Part of a small language model's weights.
Size: width 192, 8.04M parameters.
Architecture: LayerNorm before each block, rotary positions, biases, untied embeddings, attention and MLP in parallel.
Training: a variant of Adam for these matrices, 243M tokens, 7422 steps.
Each number is 128 + 32 x the weight over its row's rms, rounded and kept within 0 to 255. Layers, rows and columns count from 0. Numbers have three digits each. The size before them is the row's rms in percent of the matrix's.

# up: layer 2 MLP up, 768x192, rms 0.0468, rows 759-767, columns 0-191
# down: layer 2 MLP down (transposed), 768x192, rms 0.0235, rows 759-767, columns 0-191
up759 072:147100109138100101138176177179140148095078133139096155083157121113085096118156126046104130128110135092152089127146093136163197158073102143202103135124046111052169105176143180069067166112125151126151097129126099123065103194086126133131099119100122165082215099138131158122094095131157112153101139127184125119142152125087201121084129106139124057178106145141153146156144099120094098082112141142135155132139107083126115141141138095153133077103118094121100158092125109122167181146144104171139165169150090148158144121069126155156145094152115171163066114130130113137119157190079091100
down759 071:116155125072176187075115181126142115123160112138148108172096201080166150125130099121183158087142112098144160116124166077126074094157136090072144165146150151159149107118138108144176182153134115147117089112155183161142135099123120122152184130171095115098095149110155083147130114096065187129150113124082130153130120091173073103130086121115164205118137124117090130105172145145124143155183131115103078136129094137147116106093198193082126175079163130114162085142109141136118072151133142081101048092080150072138187139123135124071136139115040172125155134135110138125110106072129164162
up760 132:131109126140143137065118152089154147166148125083180195137115135143136139168090086045143148137139076123100151075078151130181108137142103188098115117131120144126162073087122089173182113161178132176144141102121128119175109078116149079087175081190115107209118078162110121116161134099174133144169085107123088156158159096097105085067139179120160179150115115137161094075146158152145145182150159144084145153166169099134072121164089122172120164072139142127101112143167138098145154123095177151097134164149116124127148163101120124141152084138139119105135077147124145082148140093090029115
down760 127:130118133124113118159114081116087168115206131186126170062137098126170150107145094114135117066079097081151112134087152094116141102182108107128163150066125167071128131157100109115158108154113109165168154134130133134107135106098152117154123162091166167142119155090127088149104091118118130158150128172129101134056195195135105143155112163184189093120146139155143109145076130142065106087146081113167080168117151083119160114083060219162102187173127139161136132158164153118128177148143110092168145155148122141144128123105130101073139121092132102082146099102105086141130041158204117096
up761 062:149211187108142132191128093174187181118200151142100113148127064178092143135111047108122119101116120156123092117121159127132112100114132172079127093118102090126130141162116166119129147132143073110156119057130153099129116095154110132066124151156193093147139153096113102109066151160152176163116169121133113109159111105097121173132092101162179112121102124146094149124169144129158043134112154167050129134169086125195161107148094117191134138093130141106123094129114126136129142147073156120105146046090139106181117124131200156169058153152134126080115153106097099087169115091102129104
down761 054:136036109115125148093166188082090097115079107186111145141124152109153165151169160185137156138120135087097136120137126083103169130173156077165089148137138162144103077104164130100152134189076164122119127161103121148100159097095112148141140137139083164096121102130121222113154107101081061111185084204121093141152107114116118119113077156126069156113170170126188126134098123122084143115137086077192137143105164082048144160074105114081077077114127132123113192111193118113148136156174097102158107161172126119104119134146096106159136135090142137142144145111186118149116104164116159156
up762 136:131128140142130139166111149145165084094182164106090198132103131102124099143124164134181117156139124125147171117170090140125126176152124173148127100141148087139137088110134125106120129128156134125113121120178118134215067075126111106087126113138072079116078081146142149119080181079166150134121152064162136150184146111107128133087137154094155062159116119139101087136096086178163099120123102142112139130193094198090056135098099163130133132105175188150185133136146105039124141129103164144176133134160184151168119137179142160137100115120154116087065119094189116118151140184131081038
down762 155:145080152131142125140097105151151131097156161090147152121114088116151110092191141140129135139129142161149155076172134145136147140164173158162063065127141168097122153092086111102120136134097113106141107110226117165179094098168091090054166098136126091131138062124143116146060141165150151122124177075141097135186181120101119126106050111142133154125114129129127102151126121163158135136083131121168132100122143231114109151122149153190115059112173164118099115099118076084119117156133094136124087147188113085141102141147113160090175128105133147122106146117159088171190122218112053091
up763 100:116223093097141123077097163186107151145095072113116131133184134147147090198136147107148064124125075170165142127160101109054113137181157145098136121216081130092078116124121071150148041110111135134149193155150131122123118142091151129146110112143083100140113146084141141146111116151160146109099117102137100087098158177146088219136150156096117138116115112095185123167123156098143141167168167114121114165142069109174128112101129138143091135120163139109188129133105112030065116093078119116121110070125130151098131103124130132141036144116098127150136125097156145147151087104150153104
down763 076:175037166175125055171157127126143131107156156138161105140139126133122105065113122189119148128103093098123122121046176084172133112041120094152086117082195151132137131163150146170113205171169104172064106141173103097158156143115101164143106107089133139126138164156123164103091160096145129132141124173136122165158093127123122131117118093145117111137115120146045166123076105135162121116117091104134107107128181136134173156195026146116118112126082120135062156104150084198160149126121124132104167151139102106150136168122147098125159083141141127095134133133069152131157177169074099143
up764 132:190118154098124090124135184108105161141150132132158122156110175115138092187123167123103142148112166191107124095131089182113079151099161158116112091140069098178106063133107153138127099130182186194122121059109089174140147082121116095108119146166115081124135128116092167081114173086196139177147107089087111158113102162151125121153204128075134147097117138083148067081137122139125162194158147116083144182130107131179075169095069131126103112129123166098145145158099093130159165106072156116197176132133104155073094096172148142127142138120108119093184136093118163095153116111089137162
down764 138:119103109106105062116138078122109170145121096148133155151132120122140115143156156122091135134079117183164142078154167104090133158105181157154081088135121120149092137138101108119191096087124138177120095122197159105146096095126158132144136158153077091090174147125090148098087102141115163114107065131118170153144105155091083117129173150118099170116145136096153155094071140125192103126097154087176147161128153126158127181171075142097123108131053152045114149121182114187099152072112166093155135128100168122098168055143150200108166127119110193085143111092115143122144161188080192081
up765 052:168146150074149109174071084105105173113088185117170110134165121126098165136094115169138154103156100092107139137123158155124183163074132109161093123084185081093171171205123168116130155156147068106098160166138089087137104113155130161133144158148156116140156184150176091104092140164147162162137131149173159130113140132122168143153169156092091135152100127144150097194103117151170096145127121124149174123165043098161192125055101151149126100143090147173092125102073117109109166139165102083164138181179087124128180140085138122165179118098133180161118100133141106130124144108087145213
down765 042:112113123143118202094139163116148054125191084214097144137108139180184109129136141081114179133157148143144139070112065117138110108215143140174146120157084144125114092081180099119079103098096143154125102133133157160117123118095154150120100113140083149131145162146103163111158106096119106142134173100112109170206136107130148140092162122142144148083162109068152190124187154132118133083128151152093071147101192123111107129151085159097141180112132070067122125149178122119155079146128112107055115134099207157094149113132080100070052130140134112126119138128154172118135103158133102083
up766 122:115121112115078095060151151086090116110107120136153099118111195108132155158145127159127139170099071108093138089123145182107160131190169149095133101098150180103125114175122115077178183124101071116059093128138130089172086062149149072106144168107093051116062124063115168127083164093167128103182132127134071121143123116096090169162141111110118150143092163103129085160151097077183093193098160114119156136140111117149135143153169153174137167153089078137113231173126165136108100103103159118106137102116148127109144152124106122078102114110142151155109086128153155149153187128087151120
down766 099:116173173177105122163121131141129094134134143127135135102127086214119061103162115072159108125135139127111099139120079124096102125151125082116100106133135107114128144106114080131169107095181129130179141097088166113123127187169146116157157136136137152081114079110116178153119129145078116253084145115128188104100170140159082112109233133138093105113135091122104141094113157122160146159153090117139153122109085106086103136146009069120133140164146163107118133146157161119109132167150101150096129144107094151153084072125178081112152133126154111098153131105240106118111112149126166166
up767 086:148139163114123153152171112079119168105085142161126125093114123192134140129190164121143169136135120095119199089129121100111133063107177121160130142120108168170083084094130094186187077160137094097175176064130074122146117126068137139175088119195107174106133150117175088167127139132145151158181153094137077129074133171121167159104185141174111117117087113089111125120117159131149137118118124164163116132167108187124070090081138068102173142137108083081155157109135089095090136087120079115114147169120102118115098105151099148084130082159136153176070165113084170132133149200089168120
down767 081:096119079137138156076115097122139155121142078111147133186097108138111086107114065144053095137143138166184147105194092172096101164168090167076124134121179124149143134113119101133063181093153190170145154174164131150091180085150127144108165130030168114118182157138137092140149091093182132130158115099157159179093119095134105107106079120080174188141133109183152159119125075112094120191148134171117145057111136102126172132155063163163045074123117128143144094123111116146142143157102118136118137098092139088130108108126135123178132110148160108130191134138135075170135121145098115131